Part of a small language model's weights.
Architecture: rotary positions, untied embeddings.
Each number is 50 + 10 x the weight over its row's rms, rounded and kept within 0 to 99. Layers, rows and columns count from 0. The size before them is the row's rms in percent of the matrix's.

# layer 3 MLP down, 576x2304, rms 0.0395, rows 0-144, columns 288-335
099:57 42 61 61 52 43 41 47 46 41 40 37 35 47 47 49 56 28 43 49 36 53 51 67 36 63 55 43 42 34 64 48 51 56 50 51 36 39 51 65 36 34 55 38 49 53 59 66
101:49 64 50 40 37 44 52 42 47 61 47 56 45 43 67 44 61 53 55 55 40 49 41 36 39 42 42 32 57 53 61 59 55 30 68 69 44 43 58 38 47 55 43 48 54 58 32 60
100:67 66 41 45 37 48 37 26 23 43 66 38 54 48 54 32 49 41 47 59 64 48 43 42 48 49 48 50 54 44 57 37 42 71 35 60 49 55 42 55 48 63 58 42 58 66 46 46
094:52 43 47 48 66 45 56 55 51 52 56 63 51 60 41 45 41 55 36 57 50 49 54 63 40 35 47 42 54 37 55 60 56 35 28 44 54 55 51 56 62 52 42 58 37 44 66 43
098:33 50 60 57 41 55 47 50 49 53 43 64 58 61 38 59 62 44 57 51 56 49 48 51 51 46 53 44 45 67 49 63 43 64 46 36 60 64 53 43 48 53 72 50 58 51 42 46
102:66 44 65 61 56 62 38 48 34 76 49 39 49 62 41 43 55 48 42 52 56 67 40 39 64 47 55 40 42 35 46 47 49 60 55 53 50 41 50 59 44 38 51 60 50 52 66 46
100:58 53 63 38 69 65 41 43 38 53 38 48 34 46 58 53 68 35 63 35 37 63 62 40 32 54 50 74 57 44 71 58 51 67 48 50 43 66 50 55 49 52 27 51 35 61 42 55
095:54 42 52 46 58 44 59 51 48 63 64 64 52 53 48 32 54 48 41 45 40 48 43 62 52 41 60 35 83 40 55 60 65 44 61 55 53 51 45 59 47 39 73 68 40 66 44 47
098:42 56 47 62 63 43 48 65 66 40 56 39 57 56 59 42 60 53 59 67 31 74 62 43 53 46 60 64 45 38 56 52 40 61 49 49 59 65 50 58 58 61 53 64 38 43 52 51
097:32 63 49 65 56 59 38 62 42 44 42 45 42 43 45 39 50 45 49 45 56 47 49 51 63 38 48 62 35 40 34 37 24 53 51 41 45 38 59 58 37 53 67 61 48 47 46 64
095:36 41 38 58 54 51 52 47 75 41 42 48 62 62 58 45 64 52 39 51 53 49 57 55 44 53 56 49 39 51 60 81 43 47 43 50 40 38 45 45 53 60 55 32 59 52 46 58
099:63 48 33 41 79 51 63 72 67 44 69 48 46 36 47 56 48 40 47 37 52 49 52 57 57 47 55 54 34 61 36 40 35 37 33 58 46 54 37 42 47 52 61 46 47 49 59 53
095:50 78 55 57 37 34 63 62 28 42 26 46 48 71 47 33 68 62 38 35 62 24 42 73 50 40 46 54 48 48 40 60 60 64 32 44 46 43 56 55 60 46 44 52 52 55 56 40
099:22 50 33 43 47 64 48 52 34 59 37 53 45 56 58 46 41 48 67 47 51 62 55 52 58 40 58 45 62 31 56 59 62 40 38 54 56 68 39 49 71 59 53 44 66 48 43 59
103:49 52 47 55 40 62 39 59 36 43 39 55 34 68 41 44 34 37 67 62 62 64 45 45 36 52 66 46 39 47 61 34 22 48 58 60 47 54 61 30 50 60 45 47 48 49 55 52
097:49 47 47 49 55 56 38 51 64 46 59 60 59 51 54 34 38 48 36 46 58 32 31 56 52 59 40 54 59 58 57 47 35 51 40 50 52 56 43 44 72 72 87 57 50 43 48 46
096:39 55 42 35 51 57 52 51 45 59 42 35 61 51 62 69 45 42 69 39 57 61 49 54 42 52 57 59 47 38 67 58 38 47 54 32 49 45 48 46 55 40 42 54 51 30 40 35
101:58 63 54 61 35 37 43 66 50 43 57 42 55 68 61 52 49 34 41 49 43 39 47 63 45 48 43 51 52 43 51 35 38 55 40 73 49 55 54 55 40 43 16 63 49 49 50 58
098:43 52 50 45 48 29 38 39 33 54 63 38 42 28 47 51 48 60 32 55 62 58 42 60 56 54 63 55 48 38 48 54 41 56 52 64 45 47 44 32 52 43 59 38 42 60 50 58
100:60 50 37 52 45 49 64 43 63 44 56 50 41 47 67 42 48 55 44 30 56 53 48 59 57 57 67 54 46 54 57 41 55 50 56 58 55 37 44 58 47 41 58 32 55 53 57 48
103:34 50 36 62 49 47 52 55 64 73 58 51 57 38 36 56 50 42 48 63 55 54 52 61 44 40 68 57 51 56 39 58 49 65 56 37 67 42 44 60 70 52 45 50 63 56 55 56
099:47 41 55 54 56 55 40 60 43 72 34 30 26 57 56 56 42 21 59 50 63 62 59 48 41 33 54 48 49 58 62 57 63 59 54 54 38 56 56 53 47 50 62 41 50 51 50 28
103:58 63 50 53 44 47 49 46 43 53 43 28 28 40 45 57 45 43 65 57 61 60 58 52 45 55 73 54 52 44 42 38 58 60 41 39 53 56 52 35 43 45 48 57 48 28 39 59
099:33 39 49 41 59 43 36 50 65 45 37 68 50 52 28 47 51 48 55 67 58 51 59 45 39 39 41 43 55 27 51 75 40 61 34 57 47 56 43 40 30 51 51 39 42 35 41 43
098:46 54 48 54 59 46 51 40 60 49 50 56 53 43 47 38 27 54 58 43 48 53 55 51 46 53 63 46 22 56 65 41 56 72 45 51 63 35 57 50 50 42 63 58 59 37 54 57
104:61 44 68 62 48 55 28 62 46 44 61 30 52 47 51 46 57 45 54 47 49 47 62 68 44 54 42 62 57 65 40 39 62 53 37 29 38 68 62 70 67 51 41 56 52 69 60 47
101:40 50 53 43 59 56 47 42 50 53 46 60 63 30 55 56 56 55 60 47 47 64 58 60 47 32 55 56 47 64 31 46 56 43 49 67 42 39 41 51 49 57 45 48 37 45 49 73
104:41 50 47 50 62 46 47 41 35 70 51 51 64 34 49 64 51 60 36 65 59 57 48 74 38 49 52 36 58 31 52 51 55 40 46 47 41 47 43 50 49 63 55 42 63 62 55 47
093:47 42 38 41 62 55 36 34 35 41 45 55 44 63 49 75 41 53 43 41 43 22 61 47 60 55 42 49 52 61 46 68 42 44 56 51 44 65 39 48 40 54 46 48 77 45 48 36
099:65 53 56 42 41 50 43 56 33 45 62 54 20 40 46 56 34 65 43 62 50 41 46 51 53 68 26 53 56 42 70 58 48 78 57 68 35 50 52 39 48 42 38 45 67 66 53 47
101:35 56 55 48 52 63 43 54 37 30 55 58 41 57 37 61 42 43 52 45 45 51 58 53 56 53 50 50 53 41 31 47 50 45 50 56 49 59 45 35 49 57 41 51 28 53 53 49
096:57 56 41 49 45 45 47 37 33 75 52 64 46 57 57 61 56 33 50 47 50 32 68 43 51 37 38 53 65 56 67 61 54 61 54 48 44 33 65 60 52 52 41 54 39 37 48 69
101:55 47 57 54 45 54 49 43 29 61 39 43 30 49 58 59 43 62 50 62 40 46 63 55 33 59 57 61 46 45 53 39 50 51 49 43 47 57 52 51 37 59 41 63 58 61 62 59
098:47 43 55 58 28 43 64 50 46 32 45 64 26 55 38 39 42 51 50 47 59 43 50 49 43 46 41 50 49 45 50 45 71 45 28 46 58 66 47 54 38 52 65 41 45 39 70 50
098:50 60 60 54 71 41 55 41 29 56 66 64 43 42 39 59 39 56 39 54 38 62 63 41 58 45 47 62 49 56 38 51 60 65 35 48 42 55 41 49 39 52 24 63 36 42 45 65
101:27 38 48 55 29 56 49 59 61 62 47 34 37 49 64 29 42 46 61 55 56 66 57 38 42 42 32 55 42 45 54 27 31 20 52 59 79 40 55 51 57 45 45 44 48 51 34 64
101:48 36 73 52 57 53 41 47 60 57 48 33 54 54 43 68 33 43 65 50 47 35 40 40 44 46 39 41 33 41 60 51 51 62 45 49 42 44 38 34 48 39 57 58 41 61 61 36
100:51 39 40 67 30 54 47 62 47 47 53 20 41 50 33 63 44 70 52 56 34 76 52 62 55 74 51 39 58 47 68 49 63 57 49 51 44 43 52 37 40 43 53 45 44 44 48 50
094:61 59 49 52 44 58 58 54 26 45 58 62 50 63 42 44 61 36 56 48 47 42 55 44 57 42 46 57 45 51 26 40 47 47 55 65 56 61 42 50 53 53 40 41 57 67 57 39
101:50 48 65 59 68 42 51 50 49 36 50 56 54 39 50 35 54 57 58 34 54 36 48 62 61 52 50 52 50 59 61 55 54 37 62 48 44 56 36 47 41 43 62 34 63 48 43 42
096:47 49 54 53 42 47 40 36 56 56 30 44 59 51 57 54 27 62 64 51 46 57 49 43 65 57 45 36 57 51 68 46 45 39 58 42 60 72 33 41 37 31 53 35 63 39 49 44
098:49 47 54 45 42 53 59 39 57 55 64 57 40 48 61 60 42 52 69 47 55 31 39 60 69 59 39 55 58 49 56 57 62 41 56 46 48 70 44 26 57 56 49 37 43 34 46 61
104:63 53 57 55 42 45 62 65 61 37 77 34 49 49 52 36 47 54 50 51 57 42 49 38 37 47 47 42 42 64 51 48 41 37 54 33 52 62 47 79 38 38 36 41 31 62 38 47
098:56 56 40 56 52 47 60 48 54 59 52 51 54 48 41 63 40 49 62 48 60 71 32 42 50 55 46 43 53 58 66 55 52 59 56 43 39 46 47 59 44 53 38 46 67 26 62 50
101:53 50 37 51 40 58 44 45 41 49 37 40 60 57 55 38 44 48 46 59 41 41 44 39 62 50 31 50 49 56 56 39 40 58 53 34 53 52 59 41 58 39 57 27 52 55 49 49
098:52 57 60 50 45 43 59 48 40 58 58 46 68 41 44 57 55 47 51 32 38 60 56 37 43 49 51 56 41 49 48 55 51 63 58 51 36 45 51 34 48 30 42 70 62 31 51 54
099:54 61 50 52 50 41 49 43 51 60 54 52 51 52 47 73 40 61 65 57 51 64 40 40 60 62 49 39 59 36 26 43 35 54 43 46 64 62 57 45 68 43 54 48 58 59 43 48
103:52 41 44 41 54 62 50 39 62 60 49 59 41 43 59 44 42 49 46 34 53 65 56 47 63 46 47 50 41 58 73 58 35 50 39 54 39 40 59 47 51 52 42 50 43 64 59 36
099:50 47 79 37 33 51 44 43 43 44 39 50 73 40 68 60 63 49 42 53 52 36 48 54 54 49 56 69 32 53 21 49 38 59 32 52 57 60 51 46 48 54 50 53 53 48 53 60
102:47 36 51 42 42 61 46 35 62 57 66 55 67 61 59 22 65 57 57 49 44 52 39 36 56 59 51 71 56 40 41 59 48 74 27 49 59 30 55 55 48 63 53 44 71 58 58 44
101:44 59 74 64 31 54 39 51 45 45 40 58 48 57 37 32 43 58 61 60 43 40 56 48 60 50 49 49 55 60 38 38 58 51 51 60 38 48 46 57 50 34 47 50 31 45 47 42
101:32 41 40 44 60 49 54 23 52 47 52 63 46 46 52 75 47 33 38 51 57 43 55 50 33 41 38 46 53 58 32 42 36 51 51 40 61 32 57 72 54 51 50 48 47 44 70 67
102:42 52 54 54 45 57 54 66 58 45 47 55 60 43 58 44 51 52 56 67 50 46 42 37 56 45 55 56 44 77 60 40 44 59 41 43 71 53 54 50 54 52 38 59 57 46 38 44
164:52 67 43 51 44 49 55 47 52 50 44 51 55 54 48 57 40 50 38 51 52 38 43 53 58 46 52 47 53 39 48 50 53 49 44 42 60 66 59 60 47 40 51 45 54 36 58 48
099:47 40 54 47 62 51 52 42 46 66 55 55 20 64 46 25 42 53 56 56 60 31 43 53 54 38 54 55 72 62 63 56 42 41 45 61 51 36 46 37 57 53 56 64 65 45 57 51
096:52 63 35 53 56 49 43 58 47 61 44 44 56 48 51 42 42 46 48 58 57 60 63 40 37 59 49 55 62 59 52 60 28 41 63 70 62 47 53 55 41 43 45 50 53 58 44 44
099:48 44 41 51 53 46 53 59 70 51 65 34 50 58 39 39 47 33 54 57 63 66 53 43 56 58 54 39 36 49 68 42 53 38 46 66 56 67 37 57 47 40 53 38 58 61 50 69
100:37 51 51 48 46 59 44 54 44 46 46 57 46 52 36 51 60 55 56 55 47 60 52 51 54 43 51 50 47 41 34 54 34 40 34 48 34 42 46 61 53 50 59 69 56 46 57 50
090:41 51 38 52 29 81 55 46 37 65 48 44 62 66 54 58 61 47 73 46 48 40 51 59 58 60 43 54 50 55 56 56 51 51 51 39 73 46 50 27 28 41 31 52 51 55 70 50
102:51 61 57 44 53 37 53 41 48 45 55 34 47 49 61 44 52 58 43 55 46 36 66 53 56 41 61 51 61 35 30 50 57 54 64 57 37 40 53 33 43 34 43 71 66 55 42 64
099:66 62 51 57 40 37 38 66 45 38 50 49 45 52 36 46 37 50 52 55 39 44 48 42 50 50 30 39 59 60 73 60 54 51 63 44 47 55 31 51 48 67 57 54 50 57 46 56
104:63 34 67 53 34 52 54 50 42 47 52 43 42 56 56 46 40 50 54 72 57 75 61 70 58 32 42 48 53 60 50 59 49 48 66 63 51 67 34 44 48 53 53 39 38 61 39 56
101:54 55 37 65 57 57 43 45 75 49 49 53 56 43 54 43 46 53 71 53 38 49 35 50 43 38 27 59 53 44 61 60 57 53 38 37 40 50 40 47 48 55 51 48 46 54 65 55
102:49 50 53 64 45 46 72 61 40 62 52 58 44 21 47 58 39 40 53 43 40 55 54 67 58 46 41 62 59 59 47 61 40 46 51 52 64 39 60 59 40 50 39 50 30 45 61 54
096:63 57 54 50 46 53 51 59 37 33 36 36 38 49 47 53 58 43 44 50 51 57 66 53 53 53 47 54 49 75 41 34 50 54 46 47 65 53 39 50 47 56 44 63 35 58 56 60
102:50 32 56 47 52 77 53 55 32 39 40 52 43 36 40 48 39 48 58 50 58 55 68 37 47 61 53 46 30 46 74 55 53 58 59 55 38 46 45 45 48 55 32 35 49 64 38 37
100:50 47 52 44 59 64 61 46 46 36 47 52 70 29 36 27 55 76 44 42 55 67 50 66 61 36 57 60 63 51 21 53 40 46 48 51 41 36 50 55 70 41 60 45 52 54 42 52
102:41 54 45 54 50 49 54 62 68 52 46 48 46 36 37 63 60 45 58 41 81 42 50 54 47 47 51 73 38 52 33 39 39 37 54 53 53 41 42 42 45 52 39 53 56 41 41 37
100:67 51 64 50 50 36 63 42 64 49 50 44 47 44 60 57 32 39 46 54 54 49 38 46 38 45 39 53 29 36 35 75 48 59 28 54 51 37 48 53 55 58 47 58 45 52 48 52
099:50 43 50 54 63 69 44 39 87 71 53 41 69 32 43 51 50 61 49 44 43 50 56 58 37 47 62 49 55 52 42 59 66 48 39 45 50 62 46 44 34 55 52 45 49 44 41 54
103:41 33 59 53 64 54 64 55 35 45 54 64 33 35 40 41 59 44 41 49 66 56 50 45 67 50 48 53 52 54 63 58 44 40 57 57 56 58 36 54 53 43 50 50 42 56 52 57
102:49 44 53 44 88 49 61 43 66 52 49 48 35 54 41 56 48 40 45 40 46 40 64 57 24 61 71 37 58 61 39 52 43 49 54 40 37 47 69 52 42 47 58 54 42 37 66 42
098:52 62 62 51 38 43 51 47 57 22 43 60 56 61 41 41 44 64 45 65 42 59 54 14 36 39 62 58 33 49 69 23 31 38 52 61 50 48 39 63 59 50 40 40 55 68 36 56
103:48 56 47 41 60 46 47 23 55 40 44 49 68 54 49 60 60 57 45 35 63 50 44 65 53 48 69 52 56 68 59 38 46 46 58 47 49 50 59 68 53 63 54 53 54 33 61 42
105:41 42 37 47 59 58 41 55 47 48 49 48 63 34 59 53 49 52 29 54 38 42 51 62 50 61 44 66 35 47 33 46 46 67 59 40 49 34 59 45 56 59 56 32 60 40 63 44
103:37 57 58 47 49 37 43 54 44 57 40 52 38 37 52 46 47 45 49 55 50 39 38 56 61 46 59 66 57 43 41 33 41 47 52 29 48 51 51 41 50 64 74 43 59 42 53 41
100:53 53 75 47 47 51 49 48 58 51 49 65 52 60 65 32 46 54 40 52 44 43 41 47 60 49 50 46 61 55 67 65 52 37 55 47 45 42 60 50 56 54 38 35 63 46 44 58
092:39 50 56 48 48 37 46 48 35 45 61 37 51 70 48 59 48 54 53 62 49 49 36 27 52 46 50 48 42 53 39 61 59 50 40 58 49 55 56 52 67 60 56 61 57 54 69 70
099:32 51 41 44 44 42 60 59 51 48 37 33 36 56 56 59 55 46 42 50 53 63 50 52 56 31 34 57 61 67 42 55 51 40 46 68 47 42 40 64 54 53 40 47 57 55 69 39
097:64 69 72 47 62 36 59 36 47 42 63 75 54 58 54 56 48 56 42 40 43 43 46 45 48 50 58 49 53 41 55 32 37 47 50 47 48 64 52 53 36 46 42 35 68 47 38 64
096:50 44 62 63 42 38 61 47 62 49 55 44 56 42 59 37 49 40 38 66 46 61 51 43 48 55 51 55 43 66 42 43 62 47 69 49 46 45 49 47 50 57 31 53 32 58 47 57
101:38 41 35 55 37 56 46 46 44 49 58 61 52 44 52 54 41 53 49 63 54 29 32 57 64 58 57 46 56 41 47 57 48 58 40 48 47 39 43 56 45 66 48 57 50 59 25 60
094:49 59 49 52 61 46 41 52 55 49 46 43 56 52 58 41 44 41 42 59 51 48 73 43 46 53 59 59 68 35 27 51 45 61 79 48 58 60 40 53 52 41 53 57 41 65 38 55
100:79 38 57 57 50 56 53 45 46 50 38 42 29 66 52 44 55 49 50 37 51 49 39 63 62 61 56 63 57 39 51 56 69 39 54 56 35 56 54 52 60 63 40 43 42 32 35 59
095:63 50 47 42 54 49 58 43 53 57 57 49 54 46 54 49 54 29 57 48 40 74 59 52 47 65 50 48 57 69 33 30 48 53 32 60 55 58 47 46 48 56 49 55 63 52 55 35
091:58 68 64 55 60 40 55 56 64 61 35 63 58 48 62 32 57 44 42 55 53 38 61 56 43 47 43 54 36 52 48 58 45 47 57 59 42 12 54 45 54 59 35 54 41 60 39 56
102:41 44 63 54 35 50 68 51 40 49 60 52 35 52 56 47 42 55 44 59 50 80 45 63 58 54 57 43 52 61 47 56 63 52 47 58 47 59 56 32 59 30 42 34 62 44 61 47
100:42 50 61 47 40 62 38 49 64 58 41 44 46 49 43 49 48 46 59 51 44 44 58 52 43 49 73 56 55 48 39 32 54 50 49 48 48 50 51 66 41 71 47 44 38 68 70 49
098:41 53 46 40 60 56 39 44 50 40 47 54 54 43 45 26 64 41 27 47 45 64 46 61 48 35 56 53 54 68 41 59 44 57 64 63 57 67 39 60 57 43 29 50 28 57 58 61
100:57 52 49 44 67 32 45 55 65 61 65 48 60 41 60 46 38 55 39 61 61 57 55 43 53 39 61 65 53 42 46 35 36 30 52 64 61 54 66 55 48 47 37 58 56 37 58 51
101:40 49 72 58 46 49 50 41 50 60 46 70 57 54 59 47 40 57 35 45 55 45 55 50 45 49 63 50 62 44 34 43 56 54 53 57 56 46 62 46 55 65 63 64 38 36 32 39
098:47 25 48 30 41 52 62 63 62 49 29 34 63 48 49 46 36 58 66 56 33 66 38 74 53 55 50 50 58 39 67 48 73 68 63 33 55 60 35 36 59 60 46 54 58 60 40 73
099:44 55 44 47 57 51 51 47 32 41 59 44 52 74 47 62 43 48 56 52 49 58 42 62 43 61 46 57 50 41 53 63 48 64 64 47 49 49 50 55 53 41 35 51 64 47 55 55
101:60 50 47 55 53 57 50 28 57 54 37 50 30 66 46 49 31 68 49 48 63 52 59 61 53 63 39 32 39 61 59 61 54 41 70 55 47 56 57 39 44 54 52 59 70 41 54 63
098:40 77 58 41 34 44 52 47 68 53 44 44 47 50 47 44 39 60 48 44 53 51 49 46 48 53 42 33 45 49 48 50 69 59 57 60 65 54 50 45 59 33 33 47 32 55 44 63
098:36 58 53 52 50 67 54 50 65 63 54 62 24 51 53 56 49 40 43 38 49 42 61 50 41 44 59 38 62 31 54 56 51 43 61 40 39 34 44 56 56 46 35 45 21 66 34 43
101:42 44 32 50 54 41 37 47 38 52 64 31 62 45 55 46 59 50 40 39 69 43 42 45 44 43 47 49 50 30 43 67 57 36 63 61 51 45 56 56 65 63 55 66 46 61 60 40
100:59 47 60 50 57 37 48 48 43 50 46 50 49 43 48 52 39 59 46 51 32 61 37 60 48 54 49 40 50 61 54 52 57 68 42 47 30 56 50 45 66 47 42 51 51 48 48 43
096:55 46 40 57 32 48 52 34 63 32 36 63 41 59 50 65 64 48 48 30 52 60 41 33 49 44 40 31 34 67 62 53 49 44 51 44 46 57 63 45 44 50 57 50 43 44 40 56
096:52 41 50 61 58 16 64 60 55 55 45 53 57 50 53 35 50 65 57 62 61 39 43 47 50 44 58 41 34 43 47 71 46 52 64 43 43 47 36 41 55 50 55 43 39 70 41 60
096:69 45 52 48 49 42 61 38 52 56 70 61 44 52 38 39 51 52 45 58 55 63 50 40 54 40 55 49 48 45 66 62 52 56 35 46 26 57 48 49 42 56 45 66 56 46 55 52
100:55 52 62 65 48 45 55 49 51 47 41 40 50 63 57 57 51 52 53 43 58 66 50 54 46 42 58 47 53 47 35 44 40 39 30 42 33 32 61 52 69 38 48 49 38 65 63 66
100:42 74 38 48 38 57 52 43 58 47 39 70 61 62 27 46 46 54 52 55 54 56 39 33 49 63 40 41 53 35 39 41 56 51 40 56 49 51 68 46 48 68 32 54 42 56 69 51
101:55 48 54 44 47 67 46 42 63 45 48 48 59 40 28 51 57 48 57 33 39 42 47 41 51 52 47 38 47 48 40 78 63 33 49 50 55 43 58 41 51 58 46 45 65 50 57 60
099:49 55 49 43 63 46 50 50 58 50 55 35 55 34 67 63 60 42 63 52 46 62 42 55 61 34 58 47 37 66 34 54 67 36 34 39 48 52 46 57 62 61 64 37 45 52 40 54
095:55 63 41 56 44 34 59 51 50 44 57 63 35 57 44 38 47 52 56 60 58 50 46 51 54 57 40 36 56 43 59 50 42 39 41 49 54 67 50 42 46 38 35 25 36 51 49 61
104:53 42 47 47 77 39 74 55 57 47 49 55 54 51 59 54 61 41 48 43 56 65 58 52 50 57 44 59 82 64 44 40 59 61 60 62 46 52 41 52 61 36 52 53 49 54 57 37
099:55 57 42 52 47 45 49 36 65 43 62 53 55 67 43 62 53 40 40 53 49 68 39 51 38 44 58 70 49 56 41 54 52 41 58 42 43 42 66 51 50 55 30 66 42 61 64 36
100:42 48 25 61 59 63 53 47 48 50 62 54 34 55 42 74 42 64 60 42 59 69 48 52 59 40 71 33 58 33 46 56 48 43 46 32 44 48 51 52 54 32 45 52 42 45 46 50
100:63 46 61 47 57 51 39 24 34 47 37 52 45 51 59 59 59 46 59 39 44 27 53 55 57 52 59 37 34 35 33 33 54 33 75 52 48 40 69 55 32 52 49 44 60 25 56 56
100:58 47 56 37 30 53 60 41 48 58 44 65 42 61 56 32 40 36 45 62 50 66 61 46 42 41 56 50 69 50 59 39 45 47 69 73 61 44 55 44 57 53 34 62 48 62 57 42
102:57 49 63 56 75 57 51 54 69 48 66 57 54 45 48 44 51 58 42 52 64 32 46 38 65 59 49 47 43 57 41 58 51 52 56 58 44 42 63 42 49 52 54 56 53 45 64 67
101:45 49 32 62 63 75 38 52 60 56 65 41 61 48 56 68 51 60 45 64 46 58 52 42 52 39 58 47 46 56 50 33 55 49 58 40 64 53 43 60 67 59 47 61 53 50 58 47
100:53 41 42 54 60 35 34 41 39 36 45 55 50 51 35 70 34 43 37 42 53 50 52 33 65 60 48 59 50 56 44 83 52 52 52 44 43 42 42 43 66 57 34 63 50 50 47 50
098:54 49 56 53 58 36 57 47 47 54 57 51 41 57 42 65 49 44 50 39 59 25 44 34 55 43 30 49 46 51 56 54 40 49 57 70 24 46 40 28 38 36 46 59 57 42 54 59
097:54 49 62 63 61 53 49 45 38 51 37 40 28 51 56 45 54 24 72 41 45 57 56 57 53 45 50 49 37 47 47 42 44 44 51 42 39 52 53 60 47 52 30 38 55 51 53 51
104:52 52 43 44 57 59 40 57 41 58 52 35 68 58 44 57 49 63 34 49 46 70 52 38 48 46 58 63 46 32 48 66 28 56 52 66 57 58 59 52 48 57 65 54 35 34 61 48
099:47 34 60 53 57 55 56 40 50 46 41 35 45 44 44 59 31 39 36 54 47 50 47 53 32 44 60 67 42 55 38 50 66 53 43 51 45 44 57 55 51 47 44 51 38 35 63 48
101:44 57 51 61 55 50 44 57 66 44 64 31 53 53 42 42 49 42 30 43 59 56 52 41 59 40 53 47 45 46 49 40 57 55 38 39 42 47 72 69 47 51 45 59 34 46 44 47
100:43 56 42 60 38 38 39 52 64 40 49 39 45 47 34 66 38 48 35 50 46 65 44 36 55 45 48 53 34 44 55 31 58 41 43 27 48 43 42 37 45 43 43 40 47 55 48 72
098:54 57 42 45 49 44 47 73 61 56 58 65 75 46 41 58 47 58 46 49 57 60 38 60 43 46 48 47 48 60 43 52 44 56 33 56 50 66 56 61 59 54 48 39 44 41 49 43
096:49 44 40 44 52 49 57 43 57 51 50 63 29 48 42 57 68 43 55 49 51 73 53 46 60 59 45 49 44 61 46 71 53 57 64 56 58 63 59 36 42 48 31 31 52 35 51 53
100:61 61 43 46 73 49 32 37 61 58 62 49 61 50 66 48 65 39 42 54 45 58 49 46 47 44 52 57 39 67 46 26 35 62 54 53 64 55 64 45 42 54 56 59 47 47 52 39
096:43 38 56 38 47 51 66 70 35 42 41 36 56 45 62 64 64 64 59 61 40 67 48 58 36 40 40 53 28 57 30 42 43 38 55 41 56 53 46 65 52 46 61 51 50 45 33 46
102:50 59 44 51 46 39 49 58 54 50 41 48 47 47 45 62 73 49 55 75 42 56 44 63 38 48 66 40 35 63 43 43 50 55 29 37 57 66 42 38 33 46 73 64 48 48 57 34
103:45 49 53 50 51 60 41 45 47 51 29 47 68 46 54 61 40 47 51 48 53 50 49 48 62 57 28 45 51 59 41 58 68 61 40 55 42 61 55 41 69 60 51 58 51 45 54 58
096:44 37 52 49 34 55 47 56 54 38 49 51 49 57 48 42 49 58 57 40 26 68 47 54 45 44 20 61 39 48 65 48 55 33 41 53 58 81 66 42 47 63 45 41 54 51 53 53
103:25 50 52 51 43 52 42 45 37 58 49 48 58 61 58 43 49 49 73 48 71 61 31 45 50 52 42 38 29 46 53 40 65 58 51 45 59 59 57 42 34 68 56 33 54 60 53 54
101:39 39 34 47 66 46 54 35 22 61 38 47 21 60 41 53 47 68 70 63 49 36 57 55 48 61 47 31 55 46 57 72 57 56 45 62 44 35 43 48 63 38 41 52 51 33 53 47
102:51 55 59 55 52 57 68 49 51 66 55 64 49 51 61 55 39 58 40 67 58 55 45 44 36 48 65 34 44 63 42 40 50 40 35 39 39 52 38 44 48 32 64 48 60 52 52 49
098:54 56 54 63 63 37 49 55 34 72 60 42 50 50 60 24 47 62 51 55 59 49 46 62 44 57 32 42 61 61 51 43 42 64 43 37 56 59 49 54 47 53 62 63 44 60 47 59
097:55 54 67 56 30 45 52 66 41 56 43 29 49 42 35 56 46 54 57 55 55 53 57 66 37 50 35 45 44 45 47 34 58 41 29 52 41 39 62 66 43 31 53 50 50 51 49 44
100:51 62 38 48 69 31 61 83 44 63 53 61 55 53 77 50 39 67 36 60 50 60 62 47 61 48 29 64 44 63 54 45 42 56 44 55 63 60 53 43 64 62 57 45 38 41 51 48
097:43 71 68 54 60 52 59 46 62 36 44 59 38 34 58 50 66 53 48 54 43 24 52 39 58 45 52 61 41 39 66 57 38 32 63 36 60 46 56 46 61 44 46 66 50 36 48 42
101:44 60 42 50 43 54 54 53 44 47 53 45 58 51 46 35 42 52 46 56 47 66 42 42 57 46 54 48 63 65 54 42 57 39 55 61 50 39 39 49 56 49 38 45 59 46 60 51
106:48 57 45 45 29 55 46 28 52 42 57 57 63 55 30 36 60 46 54 50 33 59 48 29 63 44 24 29 54 51 51 65 68 52 47 43 52 51 54 56 48 62 43 34 42 46 22 33
100:50 54 63 41 49 55 37 45 50 53 39 32 50 48 47 55 55 54 61 63 63 54 56 45 53 48 51 52 36 61 44 65 65 42 65 56 53 54 61 48 51 60 45 58 60 50 49 45
099:41 39 61 45 54 56 55 51 67 56 41 59 40 44 70 52 45 68 48 34 44 52 60 52 47 46 38 65 59 77 36 54 62 51 42 54 33 56 44 49 38 82 75 63 33 45 43 37
101:65 37 60 45 67 61 47 45 51 27 45 48 39 44 50 43 52 60 58 51 53 40 44 48 54 54 42 52 45 42 47 79 79 53 58 49 60 52 41 57 61 54 46 59 63 46 55 54
101:42 49 26 49 60 50 44 56 43 66 65 49 38 60 49 34 48 44 53 49 35 67 43 61 54 44 53 43 52 42 44 43 53 56 58 60 52 59 35 41 56 45 57 65 50 45 50 39
106:56 38 49 36 55 55 68 44 55 59 73 61 49 34 57 37 46 49 41 53 43 42 60 26 64 53 60 41 37 61 53 60 46 34 47 41 55 45 58 45 40 51 47 44 56 34 46 46
098:55 49 41 45 52 65 41 48 44 20 32 53 59 46 41 47 53 54 45 53 47 50 58 43 53 48 45 57 36 34 35 40 70 47 62 64 51 50 47 44 31 50 31 59 66 45 55 67
101:44 61 60 48 47 40 53 37 44 42 44 46 74 49 71 41 60 45 53 42 33 22 51 39 64 47 41 50 43 41 43 41 59 45 46 36 63 51 52 44 62 60 41 48 51 56 51 49
101:41 53 45 51 69 36 49 45 44 42 49 69 61 45 78 70 49 48 43 50 40 45 37 51 47 54 49 72 44 55 53 46 37 55 60 39 47 45 59 60 50 52 55 42 50 53 75 49
101:52 38 54 42 61 60 43 53 42 53 63 35 46 53 39 49 44 46 53 45 45 45 54 40 35 38 53 51 68 49 44 44 55 40 57 54 62 52 53 34 50 61 57 35 51 46 55 53